config = dict(
    d_model=320,
    activation='gelu',
    norm_eps=1e-06,
    init='uniform',
    beta2=0.98,
    doc_mask=False,
    train_tokens=486000000,
)
Each number is 128 + 32 x the weight over its row's rms, rounded and kept within 0 to 255. Layers, rows and columns count from 0. Numbers have three digits each. The size before them is the row's rms in percent of the matrix's.

# down: layer 8 MLP down (transposed), 1280x320, rms 0.0506, rows 658-757, columns 128-191
# up: layer 8 MLP up, 1280x320, rms 0.0551, rows 659-758, columns 128-191
down658 103:142168153160086129104160068157131123100081111168096107138131137165131147099152174095125166108070107134183159096124131174136103110192078127171117073150098105143092115108178129120083079124114140
up659 087:180115120110133089133147074150131116146205149144121114107124110128101143126035124006073165126111144119099064127149109135117107171127130122125107121136135162189142101072132123127183132116161127
down659 086:162109126180150111107144120102166123147121094146132125200091095150193110125067182160122100135088130141157133154118109184191091097130141087152134167135146161148141161173140131151142149074112080
up660 101:152179142090090104131143102116144137153124119122135122118125135102143147098152164187158121109084124157172148115154083145133141186107105095152117178179112143120101145177123076112138109087092101
down660 101:124081153167115071098111096133144115096131158109111111073159118150157048120099105116147153163125135111114139132094104079114127096157100143098124143070134102088123141080112097161098163112081161
up661 079:135134103080100132142159079117174128152185118121096088133099122180145081084134124100162117195173145118111143116106109129140121238128133187104161134161163129123171097105159051069174130170170170
down661 083:115162097114165038127148161122096140093132170126175175089094065122160161109088112156169129170064092089101164116115118207149133107148127076082135105135097173133112139140167189168084136087057136
up662 084:093087125159106158098115095134149144152180145150113100127122162131099148137076163097077077162141179161099120159139089106080114146097126160094092128188115061158180099094086089160148111147095116
down662 091:126156129114095030124131117131149188124092117097083104173131158136152125161041089129108123117091101211173156140159074167119136138102111101115146133129129150095145157123138140181124141131121158
up663 088:063112123130122152181137086140121110138100132140151186122128111116150168163152161163183075150071122194197179094170135129101130184080080144145120100107133069121107179127132136160072131162113168
down663 091:156090147130103108165171133124162134173096091089162143105166197094213193156050115083127149123118168198091160141105116137147134141192203046157126136110126133119123135170102089124164122162102109
up664 090:124087089105123131130114129124111085142073170074132116107132075083096111106085122079122131139119128076081126149178097199139173169174122114130092123126124117163142192092154109116206105123172145
down664 091:098113168093125178146146124193149128037112157143115143228105120124163140148114151145162189158168136176117188078169104149098095145099121128070101114142136132127163137074103159150136142147104101
up665 106:089130159074094131167124129155180093145131163137151122118151066105084117096093165137166118120112171142132166112155129164161100103095232113129179157190146149176097091100116118119120099166112097
down665 105:136086133110162164134100134182154127126098101079095108103045146177144149084134097135165131112083108153171169086159111099157161126086190170134101108201146102151095090084122130104152123145141125
up666 096:165141164121101153152121141118151130181168148107215094116113132180097127135105146151064034091105118159098118127150120168082097110147099091062157101130125095104122158134122080128135134125128081
down666 096:139138109159100149129129124118110201122142157156132143155118149158151105130166174137113162153170201126117100127122128098150189100051131089131089120115142094092168123073076078116137162166092163
up667 109:116139070129132125167113117118176087151140143169125182119091078122136176132132153115132147094121105171135154124128141143083126158104234114142144138129047069123156163118155105083151118126059161
down667 107:133095177132098154083092090173135151124126149164102140078153175158132153169165087114169070130062055122088107110173116134131066102113138134110117085091179136158145157146052124172162132117053073
up668 103:143171112103127091119099116062157133191136143128201121109113082137160140092110124070150094091118162083111151162133134203132103110146143124103112162148080174068094102180116151157095135146125120
down668 106:120126112131152120132151130113189178170130146112179139178098139124111206180084162128171143091111155042120043115099164139094106158122100144089128169125102152173124141091155097190160129089183128
up669 094:148156087136152167232133111135175105150130150150105108103145197078108148140108163098146118159133165158120132192115093139139162123111129166101104132097165119102118144148156121118157048176066132
down669 095:137167149102105135109099126113130123149101101143165096161145157142120125160142140156140046111127082106079110146079156074209126122115167124129094114192130112191115130123079120166103110125147038
up670 090:166116098060093124142086154228093121136170107079156122110117088059127092142150110122115145117145089096208117175157149129036113152157131131117140034120107161133158136131226109104140077158122113
down670 086:114109121099118124195209092140130086054135180170087174182140176102108068132128121093099111161117177044130125138098116115142073091098097114122121147147192118112111095066132082158135166120151101
up671 101:126133112123116125187109174161086092147120077096155137108123097093121099122106154109127117118098093148094155133109105084085114131174175177082110123154104188124134165134137169109115137163097103
down671 096:135192138103109136145129123158078075000163146162114174210178104139116101137105110166079133153136143073145152134109150117108128109165085177080139093124102117123113114117047190146152124176088157
up672 105:125162126119114186097081164140086090159078118173127099106154109120120137162140134125129111125058076110085104080106123151100090148056125114096104120187111119100159110164101141167106139111093085
down672 107:148079123185114123163177111143102136188110041105134112114149088156118119096204086109105078100124110164101133135154147122143131132180194103099112187134169112070118116115098202082100078088138161
up673 108:151081129087086126148141107088154063135171130125150152099136142157135164162097173127120102162113171115104112108206152132175111154114100095134111116172049099160130197141089137103218141153147160
down673 108:026101186140176187097140137136096114190077079135149056126160114109151120109072156149144128163081092153132090167173120088138112106173170068126143089093131187139131131087117110131147145092109155
up674 098:120154097133110095130158110110112116163135131192103124096133073159128098134077159105150139102092084145149159124210095135144139129114150103127118160140188101128114190121061128050166137104150063
down674 102:211123142144106145107147130143085101085128089201163143131160108048111113119232108101142117165120160145126105140148112131132142108119134059110069113140130120139133100172125184107108135180123134
up675 103:207114157122123053117114158161170117146097104097134155093118111089108159144117153133138086126115116099147109130111114133125107172078136179131082156137085134097118177146158143102112099137061132
down675 105:116103104113114150132101125075089116161120115081126138132174173113180107115119176129124151143097141150079184064171164167152158096166131103129136109100132061099167106150129125143086088124116168
up676 100:102112084149169168108098141109076133143088107117099138066124146051124149140087126147134127123111197125113155080144108132138142111127129079138128097145174143096159186184144126130114139099108094
down676 098:133128105128115133120150140087129161095183122163122215153176142156161141128097113071086171120067136113162113158182152082106146093136122169085138138172145136105112100138106175128183118120131207
up677 105:153096066064115083127060149096177075150156187161091189114195090125114087133187134171100135141095135098175133160143140151105202161104126084085160143175165131162155073165122120112105122165146153
down677 102:167202174204073164124155137168184128120116091145147087137076104138083145163104124140102127123088167078098122056143094138120046130081118123172117089151106127086143146056144096119102100157088151
up678 106:079108202053103079199084135123201087157089147175149098142084098100128108156132091119129105134090132149128142103126118169123120133096166141151105161154156113149115088086122171139122114167155149
down678 103:128125135110132156113128107088110118146148189197136124170116146184139137183126122140125099153118131162107135097132214062136189159080139137118106085131157158088176104124101169103094145132157113
up679 088:110117124040133159103093180140104088145138143124166105088167134106144104145097150123190080119075122118070202127122115178100139130124147096090130064127114105134175148179112101129127113141163099
down679 086:129175186120164132093116087137157120035078116107098161255151123108131173126131155081131111129132107152161116104152133065159150123133077192127136148130156083205129076114108130118112162104090120
up680 116:156168100120185173160140168159133098131113133110132153089130135091118200099138138127182131161083105077175133146132073163129089076161088070125115113162089133145102092102145138146097102126116120
down680 115:134117129204141128091175093113059113136118205138132130082107146141093151112051140097173183185109098091153161152074140173143065173143161077143053117089171140142145086151143114138122125145106145
up681 087:144115102074112142126105148170089134159075127123169055115073156097140111125116132148137116146108161047115104140140182096093218127097107171141148114110164171112094062184130118148180124164148133
down681 088:101132121182122164109206151106197136105110154204124178117168157144133077077118114097092149104137142130187167094133093163114120092124122158104114109166111118138161112144148094106142143155101099
up682 106:170071146152177153149152102108128154153133131103146180107132118126096114110119154127150101102165115146151116111096144134057136138102135105129185079126077058149134146158136150090126123126170059
down682 108:170143158153051116098088072142080050114105148103112125055172113084103161067142106169137117132069149125132122133140111107152155127106147140149175127152105139170136112145103076115074106142172162
up683 097:178136130135154193159077242199064137132158136161129154109135091112169109127165153136139146110113140101106102178099154197131155142115141105145130148161067151151197159138135065111153069163158120
down683 093:082142130091140165160162109111141080120084126163117186165076162111076116132077127129171131151162096159129070146133162109138135127081111146144147115164170133112185157109126218119167181129133117
up684 086:121102075099109125194132089131149117168150085127114130124060065111157099132112114139130187093136163125168124125153098138128120171104142094102145118134123208197170159146068132173146094177081193
down684 085:098158149150136073068130194134110122184142150150133147138179139128150110155140145091140125106091083132045106114123125142123124117130144121162117133137110088092053080027131123086157115119119079
up685 090:120133095111134112104172141095105091152116127153141103106108149131119141125066139121133068052093186157144172064048078127157093117177170123110103136207101141152140136122105152104099135111156102
down685 092:159144130113143171121096173094090209146125117162104105149104130133110118114076095123115161071114105087226137131250093159127175097152115189136120115098134161166121098165110090150142136110072156
up686 102:132142143069150083195130140107137134142135103135151089129029112156118120116149086183118112073139106175069154131138159150128195115130124147104142132162159157142150116134154068123119156131132134
down686 104:107112169115127125125080148124163158105079138150143114145154144160107127126158120083102087106076112085115136067126118148119093106128110121193077069100108103129096174126180123141121184168158078
up687 110:160214154139118117124086162103139123168098146143147102103045159131122138096166081090137080103129098072158188187133142142050098199161135136142122150149126163073132057109062144129121118150107219
down687 110:081180157126099096115109159168151118116074122091152120059133093143160178134151123146149164124167123116118119190137115093128126098137125085117170099154111128123156048138170128134078126126136099
up688 101:158092161110183101130072123101117105152108121141112118080168096132134081106153188140115117143153135153110146100186133173167133161100165094151106179121046106136108167167145133126106076095097117
down688 101:092111110185108157154138129157118100156115147155124070141183113144118093103069103088120120090123162103192109112096123145094136098154114143168085126062166142130158129078198135103152136104146117
up689 101:156208163087186113124121159134104131173077131128129092092106141136087164093133147164105091131158129136119140098093120102096096193192119142151152139141149111160121181148101132146118109145110098
down689 106:105205126196117138120099102148137146136098182100100181092184114086109138167155118071134123118154150141138199148111145131112144150145204071172095122154105149146181109130103123105093079193171139
up690 096:134172128106116162145145123143129131149098107108149179116148139123142091091162091165171123171122143091073083159110156253147151141119110083130096123110152098153172125164103130116128073103110091
down690 096:124110163053108149072109201137128132062121149124086094132186152152127142102057139119082115158120157123120088141080177116104129134160110147116107104061120149139096163084125172111130158051116086
up691 089:134148161192135097102094154091098085133126186139128160082125165160122158110144140139117105122096133102190117113090110143108105111099141092129097088079125120099134117137128156108137115148078166
down691 083:070078134146100144134146115134139133162164099152130110144132153154093107110060103131127133103169176125054136132142149150082127129122173123131088131203151098165097073187088152107164094102098131
up692 079:137115129143123091149112192106141107128119176131121102122184097134128146149151138123086123217112183142112112093132126144135109146073106157121170127151149095164191134172086155128095116137066151
down692 082:111178131125152156167131158188145126095155141099093074092095143114070118191207101130099125063134100146131094143136130137135124134108162140132150114124138154104183125134120175129132168086125109
up693 101:117155199170132135148128103175153111139111151174103148120162167095128115088160171130201091144099159079126142205052138188137138112045130159129131136213024132108141125142170125127125117137092147
down693 098:077140125130092165134120081112144099096122175121147161128164166086113148114144115142105174103187119164178162124116111126106138095133141143148142103121165167177125119072126124174105141087188176
up694 108:126138126142138131139104110080123092153066103178129086131137103105130114130132132155199124112118107158058166120170128158148117090135222112193193156110139082167107081110160142109097115105135117
down694 107:089078150096100142137215189176131108097121127169070185137158106128135125118132143140151099105067175167167037101122114195061073138071179120151099046103120111122098108106171126092119145158143167
up695 092:100186117103109128158114156106097133172053151144131096122111080087138066091195122089135110113117181101076150106161083190138089139164145120098088124094071126152135135091087147118120108120131103
down695 095:124099074071130099136127136134128128059120091106148110080164102084164131083060163117130160174073100149137131108146114110147173142123105105140116127153104172126104117154126150109095098225121134
up696 105:151095114084178074146173084106089144131150164076189175119139143075120121105122164164074113107206134125113094135125087140123185130131174081143094143189172088115141150152169102140103126176126102
down696 107:125118133125105121134103143137095080067139169185055138091153112095126130138116080150157154169140130120165151124120097171081094128155113139133120115102092125145164105103116139177117194115147131
up697 091:154183171135097149126123126130132126152131114167207105094120083152116086090170092071098116112101158144103201127110105133147105098209132094109105119189154139153188132089110094140138082103083086
down697 091:077075135083139134174155139196154163151138133169132127088105101124133155099105008155210062161160101123174081084140176176108146144107144111094146178095143151144146140109108120070146137149161144
up698 116:095168059113130115141103105154166036138129137201160099105141115165127143145130107120139104115049089111079184148135139168125058165093157145196163100168074151158110107116089116131159120120117153
down698 120:196155126152144171143113125139106164136107086137062160087112138124139140090141150168107140102134152110094179088096117094130164090170125154100092152112137081072128135130105156175060131161078133
up699 094:066156104148136154108101154153126122137155116130138118100173064039100114159142177127171081103093212130037126096187084174156104113152164087132181107107152159136202118151116133105116093149138089
down699 086:116113074119106158113099141189120101011115148093121116233080148106064130137066137105140088138096170151116114130097107121116162120115180188112157103099150180158138127148110141140149096125163109
up700 099:155149205119098163108119142121148135158132106155132165096124036097101074092124202149084125122129142142104148142147151176110090160106164167117246072158176116151134095126131113134119124097152131
down700 101:149146083119154149151106157158097122133135163088108076156182180106113075124169130190137159142095123133150107090117096078182128124073134141090077130121146112125146125154117068165108137122184122
up701 093:081155155157150105107107086131106121148207086155103160115116132140100131112146114171105163145118107154140117114076128099072087135107155180120145031082083151127125178133162105119120103111100080
down701 098:145072132141143115134178126110108130122151132119160132151124086086111151145032153146175107097044166133131047192067101180132144120067124106165132182208120073133117109158116160101155089137153120
up702 097:161156069068087133122099140129121156161149117183131129126083133139131140142090162092114048126062127090106100135144161114138158127139128122097174117108125107158140130163079077113188100160182078
down702 094:171126135095147142123147109128116137124148154160117136145169148087084129134121143166152179153146026152178148149077136087125139071106177134142103170105122156102111137121172134120083151098185165
up703 103:136144079108175094131117154153107057149137122131199110102123169141105153156102166042091137158128117163165116166073076167104106143113180143123156141152144141082072141140105125115134106104141128
down703 102:056063088115137117121148116216096120135099142129092155091141188106074126082127143089099136076161123076114134156152135139150134154160143143119107127151166158162121098080141103199119168154088097
up704 093:105072112153098084206096128119144120165143166147128078110168132085104162192122111115094072191144154155127101178135119096141115127123182164091139111099138127217172093145102063139171064158102148
down704 084:150131139093087107126150223151166148054105191059072071163139156152131143119080116136085128120188102170115077090098196156075118129078176117099148119174119138115155145125111084144113128190114154
up705 097:134184060091135168136090084160150105130168133099145093128117093073099149121138178087161119095110137130103117161098140152110127160121165125093141088099168146194168080167110130150115129134160086
down705 095:117114101123102129101142114152136102020128156104128077253116092106040130149080169082175127112129156128091129144136099127100156139149137157060134088149156135151158134129117125126132058122163094
up706 101:125126107137136120200125162133099101130112138078160123103182164101107143140049099099124095142160151098108111134125117143095161149165125095127121165119090126090062202138149124082152124127081107
down706 095:124168144182131164157087158110151150054142123100103103181167111151166060129090134081113159082053127171128134115102179111137140111108121087152096143155145159154181195159110133159145120161177157
up707 091:135162166138121156221067148121134074124076108136115096126096145104170144132162130097103135147152117129124138084104198136119145134100170150066165101133138123176105134149062133185117091146143123
down707 092:103165171131111108045123105139142064125113097125134112130175113092153136146091154146135161145141141075092130127148093130138138096142095085185063168172161126080111151113155083075163155138042165
up708 117:035111149142112143113102149141092115148143092115173144095151119181120102123140183094119123110123095139123142142140150124098081190159138138136130137116080135200127159109094162215156085158095097
down708 121:131096141109109165155137140177124102074082126084153118090204147095107180130157111126120157090175177109123107144063120110117132133109109158127204124110170107063141113095125103087155081124125152
up709 107:149160133123175123142053089112110062161173156110122188110147168153085100133154136084071107111143147082144072137154159181099151122078161189066140110109109156151170076154108122080133108132093134
down709 112:161088165067082150153110132130138175098159175097202098132133131105073109140124129098102142088117154168092160094133114138114143124086128103138126106188093103102150143153153094140132114111136139
up710 114:120134128117130103122080118180092076144132130123138152100158140104127145174111170177187132105115108102189159118097106121107160144134124108133171103126090076097124143200197156093169132189111088
down710 112:055133180142111153107114085169122056093117179128088128075151118173121103160104120176127068147146108120151070150136110127102089110158104114137196161061095090116090147120200190117044190102121099
up711 096:130197130097058112115074079139152091126096125214142162139172132158126118178070143147101080176133167154115117130118146083079097148086127168052126166127123105192103159143098121131142079154155131
down711 089:087099140138132097136059148189184131081141127101128172155111134129113169108121123190127100133117166133054115117166133188127123086146110181146110127163107187118120057129159168136131166024130198
up712 096:156113138075098175114121135099136118195135163130133137136172098123146139126105133175102082090097097138120092144163090152174084172055127161144140118173141142143175107174165129093113108122112059
down712 093:072168119148146137112156083126132144093155125140077162150113114080117066125159134080188177175169113086033085103070118123129157107142133122134156175081088127108111145078182158127197107124100120
up713 101:128116123095078109136083080112095076134209195151160147126158109063147122173098130112087097130176139155129137168101192130047103128072146112109130135113123154150121148166097127108140075192111075
down713 098:081119140131198145121122220130124220162084093158150085109060105132152205067122101154119137170113126125127134155112160193114138159200117126119205198178139109087095137113108128115099140091114182
up714 094:151076152153060115085127172147158126138117135149184095113092097115140171077126164109153104108137186080137180136126081128081118162160118096149123054150120089227068125171120133139084127170101154
down714 088:158158113102121154139145112110195152107103127152103105137103143162118154134143119132156081131089101169115133190191114143134165126182119152128162150165129156087125126086188107115160133082157131
up715 108:089165121156172145146079129197170129132128098190126141137110170142178129146141110102143136161093127102146094152134139091080144148151141096096139099115134147139125095112136029173114123115148156
down715 101:103094130148144147137106152134125141171157156109139188129129187113152085168125040175147233154207183077148137113163052108132115086134133079203115158107096116175125077115152076082103124111111190
up716 098:098118156075120074119184140123156106169130058096117123091118144139161137117136140150151156169137107140099175099180124127107148149065138073153146151129150154090111193137135054183192107198101110
down716 098:108113098096131069090201150118171121158083141148117145137120140081137124163120059149095115129136129098141155191075138148141102104217164132113180089116091149120095162132137186165105148168141101
up717 107:125145122118155139179084160112204127166100145105140105116119110101146116144117108189140086109111116136125170070103077126121139138124124135147153049126155141160134103167086110064128151139148090
down717 110:162093153170153142158131114113104107112090150153113144190122118076107106138092111115073113144134140110128167166112133139121146150117115163121143152150121175144103095113084203160131114067154071
up718 108:087115138122130138163031111114118138145121168160182099114131128161131150193157114095151141121082153122091137149165078107132083080106100115115118128111089104108165179082116131127076122165123151
down718 104:198143129140108152144190140127095159116120146135092119070143086139091164158101128193160070151132106074154076135138149159137133157127136130104143117137167029209102125108115161062196166106085132
up719 105:179170136082065180132081101152182078159108120129090179114174124137134156170150169106075120097070156175147187141161130149155166151130188150145183168161153168144160166125098097123094122082147093
down719 100:151084097159166130120146153104089138137130096156116084165077158049188172182153171163188116083193137129079095130115118141149101102149145118174080160157157142156086092084111151068217150150172147
up720 105:108157102166102168123079104161128106156138106181220166088164109160118112090143118089107098120075173109127118174115124164113083124131147110139153118139141104109114124113131125110195085163116135
down720 107:112115130094151129146101079102119104160190196151139138084192111058122108127068137137109166165135102151113142134092097086140133131107097137095064083113120053126115118084104124150142111111121110
up721 108:105166103144128137140109113123111131152155148172122175098171103108166104106154098144113108128089130112142115185090128190133131173154158107166183107108171129084123113122146126138127134109110105
down721 104:100116108144088105119125158090130150181149178164170123138095110106140108125126130077168115096106109099153112075143143103157149104103112209073081125144099110126126130096190181073186146114179136
up722 097:113126157147123133086105083154112094168130159091117138111117084115138097134149183115152067077100135058051145123111151130127132112085117114078155127075109123092119107106139119120150142116088088
down722 102:079128129102132184101146126124121093160093181158159127127158087126090127163161149102159154119139100133070172127125142172149066153106088126114163112085108113129119106111152049076101121166167122
up723 111:149104138099091122144145172177201138159139156135198134102128052120120088096104093170173067106090110087108061160110173173162149105143148134135128118152095116134110130099125143104125135119150104
down723 118:134122090102134148127172105175158158096119166150177154137166180172154205156093155112138163084136167154166106137166160122128089143125147218097211080085104109155093148114153115071101179092104196
up724 108:114143133121108039129151095102136035156130135134179127113091130141129090156142176131078128124133148133176120127146142125050122131115190120128121137136149135128069143178171144106137126201140149
down724 109:190125153153148113183133139131117161119119137142167131069156103130140034135160102111114127121087106075120118048137098127148119125142144126117075125096132065057047074123138195122167169123148096
up725 104:140104161168085106172094124173128123139079149121103128102148143123126045177178129136104118170103135101152149072130133124116119097187128129168097101144098171156161098108144160108138109107115111
down725 103:131063083135127135089163083137142141212131124094165119145119111202078158133110110117191060149080145167186094163095137168115099167167135116140176121183080075100102132141148067145193111167141127
up726 090:179128150080172087079147109120104113143122176203156114106146147088113108135099140101110080160099070104102158132092142136093153075181161105129120145156114110129046128152146108064137112193135098
down726 091:086108115161102115134113125162135107097152135193089092183128108105062090110163144108161110127191117137100165097114135107144067147125123137150112127113094116150148126190101132131118173123189120
up727 102:148118114102134147179101142113130118133151145145155161117156105132118107086105086096169138192138081129120147195113110137157065142115125118124132099146169135117152096090097083121142117153135135
down727 100:155097136112153155127084159098101133166124117110098108105084118105166160108089080112158153097134141177166056085138125134178129110094112120100125148184104122149144117106101175146169119136105026
up728 111:146160142085133110130069174168130126136145131207149098109123092127140108139136137092084127143110184118159178194110172073104160167063149194157156101142099129109105119146151097148162112090154122
down728 107:162153097145167116108065151095179107044165126045122180155157069099097111159143117129209103076090133181063132143091134144165113120143118154166129166142121156088118109122109130135124156079178127
up729 086:197148160137096145118106078166120115128168107147196125132120077092118127149099078112122084145134120132081094096164144184118167123126149161081180136129159090121176145166056085139142110161090085
down729 088:128148127142162050115130181104167134062118136126123162182140150187130175111171104080116149162107063151132140148108020094065121211100135142112100130186131112126099155098167143119149122106172147
up730 090:093103136116141080116131163087139123155145149123085110119125155175073146105065160082133084067144122115107149129148103159099130148141131111122178102211134085232124120108114105078098118154123104
down730 088:122146150145129194066099139185156158005113129114122131250135100131099117184071145146150104117081145114094139123156074137149110077104124136084143094194114137153185139130120180090094178162117086
up731 102:174097116151160126190126079151113128147090179170144120109065085143098163130154121063162089105113117082166148138181095126155192116111103150177119176195096081091140088161168134075168135121077159
down731 094:146114138052150126108083136098145137185085100048113130150108111139164137082076124113145098149140112123165169124119108152104072070108153115097123116064153119166154124179102159137177126115069105
up732 083:071122127112069087168100145148110083144095127138110128121104081105133081146130148171123136106086125138113131091165155135129116083159127124135144092149132109170111117179096069149143105111098139
down732 084:151193133138182180099119128078122176085102125109096131191125127153134093168125122185138117049059166140113126189167114154122154113136140101132134134192114162136122136116146144135120181118145126
up733 100:109139072137151162121058108095146123133105138090097109087114075059088128149107095163170140158132148081099133128116126124160096185115125222142155128107095113150155073126136128082087090167144091
down733 110:139173119114133092134124115096098165123095150133111102147123119138155101225156129155097129079115084136080115123168161059145144137097152069179070102124143172124178166147133108136125142168123136
up734 100:093190162136155115177103133166178127168117084114135108131082155092107121136086135084105088190055183101133116173132085085125144076113155150090108139126112136159103139156158055125188123122138125
down734 106:145167147119132149120103120144090079179112165142193097184137128118114144199084174106106107128143108119089169133153132175115065124141105120160133123129157091107153104109096108085055068043156110
up735 105:161137114105119093213114130140164130162149132072144119099140137160171063110151124135137126167107190145190148153140142138081158115072164114098133134149068117108154149220114088173133098150160126
down735 103:139179123171116095080138201109145174136126159179170056086094099122094098116064120173120122125184129104156134132152136122114104141153174157189220126144104134131132140144113124117096135150127107
up736 091:136085122111176132177110128148117135146104091106123177107136119163127153179169134126099131132121147118147185145146120137111158141097129223119123128180169126139162170162183099153109133111150123
down736 094:124113136147150099104169120117168084074144114177135103111076110091102108112149070159141123193158142143086087118120127110109129168199157204131108100082165086116073128165119131096152174154137172
up737 111:064085118140150138138147174084123122165038102121140153102151164134151141121111198118157104141128081118109140157117127181094118137111171111075185121118125047116107127163168132088173107131097085
down737 109:106145119137115114064057060122130097089109156134087101126143094096113194130156105099116105125115162116162160103144197115056075148126112097176159065152145147114105153126135122127092152166118113
up738 103:100173127070146131108157116117151152162129121162143092103098128158125113166121142151105124134156112069127117224108175151111197108111128105160164166107157159144107208194126079121145101168126121
down738 103:142021113115132068116149138121142108111124163130152097136142099180142121148113117178035136127131159128105162158097125099076073130139091123097148083186091115130067120100111127167144154104147121
up739 091:090143153130161147118114178100141101134133188154173128104163129191119192155118132092152104078113115160060131152155153095089102119104130195097133087078073107122112097123133149173118069119119129
down739 098:113125094114104118107150128178073128100148149168175124160157109135076092116187152082113157073167176101102165106145129173086098111140113126194149063156114144085122139138102113092083095127184128
up740 090:158144153134146176167131155141135128136131074140154129090045137103111158104099120163193115121113199063076195074161099129070145111160119155098194106119164118078184155147154114089103127103115104
down740 093:124071166197115113172105098096135140079176163133148062249165200149137170171121230129117089088137149144088099107115144133141103103084147110138129123085097133156143113135149207099210111171131151
up741 085:121162130118108104099194162104112090152139103143151128140086032135094105121117136116180135119185164122131116134089112118121085127131194210120113081153087122131133101076122109164128138121067127
down741 086:122134174105159168170080150140060175146109177141137174092165113171146200135150091150085086125115029131127105073128140179129129159123132074095110139090076165074076186108142192061118114166147149
up742 102:093124112164115117174155115090162136143131133114136084120126129134146179188112141083113130174147151127134155083132146179101129161085154120135126128158129083162067188089144076142095076160151102
down742 104:125105131045141134155092032140154107019131152126145129103077110187108077178115123161179134080130159065125090142098109132128146141126139132147130139098111101181087125104118097131151207179064084
up743 097:182122096129143130079099177101088134168121154120128098089206077082132082090161150146196075113148090097142155117095164188109142175076119152147110128143158139147148147154119131140050141134142153
down743 100:092139142132150157199139138094117142160106085149118102130132153164125136107061139119128126167087078208185141085132116147160152116107104040090132136148078145159114151066117138113174103174113115
up744 097:133064160070142044231089093080174125166137133093143140123093104108127141142154119152164110177090145093149150130171091198152154185084157161060165146172128164167175103106070125139152112158086117
down744 091:118160079200118113149179120136146115144176111168072086100149109127095129171170139127086152085144160090092155112068136105126068111152129092137125088124093176094150147169115142136143118101118152
up745 087:087130113123145083172143131118152137159151147092097109115124157089073146130122205084085146084158113126094047152084109146118122136138103057132116108118100115187087135182136072126167080147166077
down745 085:094150163106160100143135150125114067029164089110157143255079116183130162169165136151152128120091131133170141072116104148135110153093164111057101146063121123140124121061150172146183187138149087
up746 085:128181152182105130136131139145108081156157120107185121079111100139104084126143162156078100129165140126183153164088118106153101159119188141142151071106114168070158126102126113095155121108127034
down746 086:124102135151151122094115117111146141107193125097141137172147121139067109194147153111106099073116093144107151156101117113134097181167106123133136077134127096147090078062145124178184165135128108
up747 079:128174181140195113149139163158089056136176055172156090114091122071122022079199123183151155182166080120098107157152141154131142124101139196104169082093111135149116157150146047154147067155071128
down747 083:130139147089129131115151085099105166000121126131143145255169133131115163151140115071138123139113196136123118100136103134130151133121096057114131145136165128172137099099121109114071130135143130
up748 098:127158138088107081111183139145153069132120092144208106116089128113129124116114144115136132139139163162026119096144150104174157150147168118063130107102107125090122157078052073105177111100124159
down748 100:102096155182186168139117150103115120113064131088121115123079146131187119116147120140066147144090141102137132137092119059140121114086137113101109094143113142132135141134163177100171166130080116
up749 100:066108119088127096146117146111128094154113150090151152110081061149122108114181127123189123086148134167140152130081117167109062124072146156174176094122138144128152112141143152103085105161073144
down749 099:094167118127189196134157133148149169082114129111153084130190110068121137104067133115111120110092136138105113080106087096131207110064112128151108135098079172136167112079157082117111100091141152
up750 103:137156116124097121141089095083083073132171132115159127098089063167123162222114126115164135129121086158169089205180115171148108131057147156109147081200113140126170139090189140144147119133105150
down750 102:126087108150162099111121158108092143106082115152065158198220065107099135127073179124131144169160123119147139086115124086152159145132149138151182151124129112121197144180117138162157146123064115
up751 085:112157132124174142129115129125119140137093132157132128116131117089120095140125213051108112142137160086131092119105089125151115134099247140109123137117114145151121172110083128104124089128133111
down751 088:184113121127152131173181153116113173045137143132140107185121112208142143161103152198179153122122154137165126156085134146137147155084073126138116122064114117103141063140136145100213078136104127
up752 079:089131140229164097191114134146101110146149130119103089113127121132081187137145117096094113187141158086188081143122075122150143102119107181134140161116147110123185084174093094131109099157110130
down752 086:095124111164098120119111128125124160031185101163164101144135114080104111189123179126112121091125173153102139144095181124185078128128101093117110102166094115109083108181082162131140123103112106
up753 104:091095054126090094077121138063155105173092159090154175114145112076140170082014148127114106127131167136103156133162096190174176161123141106129118157112146080159104140121056102112168099117093091
down753 107:075102162136084135138132097119155073070153147159111189197139139151122123206106061136103138144083129098121167083103097116204175101149142168122101167112163105209196113076134139085133121170109206
up754 094:079167167190114150147102061117149140148097160125179131107127135084131176118100153131130124106121150169124124139128115176161033113097145101105111186101140136073098141086167113109182112105030138
down754 098:169130087108119126101076125157076160100178103184166130147114175200117130130141102112112144099143061091059117099151105104113134123146120096162178110114083097092145102104128109162149128191156074
up755 112:188133151116134136158048135162110144141148130078137108063160129130117166086048166097135099146116146102096143101148143108161108134086064126139102087163152132108134150149126100163109126131170143
down755 111:106159166150172143104147106113101160146113127097108097160145136131132114169141107114114107168198111178189112123064167139145083093080172160157149094169067127120121105097084112106123085155089126
up756 103:113125096086135077129076120102122131128130176156127189109158118145119087148127114115130113156117109015160157123180194173138178138091113137079117133127129115141120157140076033169118109094157138
down756 102:088112078142215130085163136119115122059117108098128137138081147194133139079146112137124198157125129098164199108120159155138088135135083082125133056155118092077094143146135132101184175070169133
up757 093:145166103178091096163120125173156120136142150155120096106152120150150128143158158117129136093074132119136183174107092161079170121140096149151169151131111116213084146115137132188088071188085105
down757 098:085094103081113065116126159156157126120109081122159120167123136132119143145174118046128151209185133100114113138128119132166144154147080076157151115081140128083095137149134096124120145121133155
up758 099:136136100098108139164074101160104147128113132100148182126160122131168128131142130113197130123139150113155130165137126140127135160124142135136109157149104077116106182120153134136144090178126144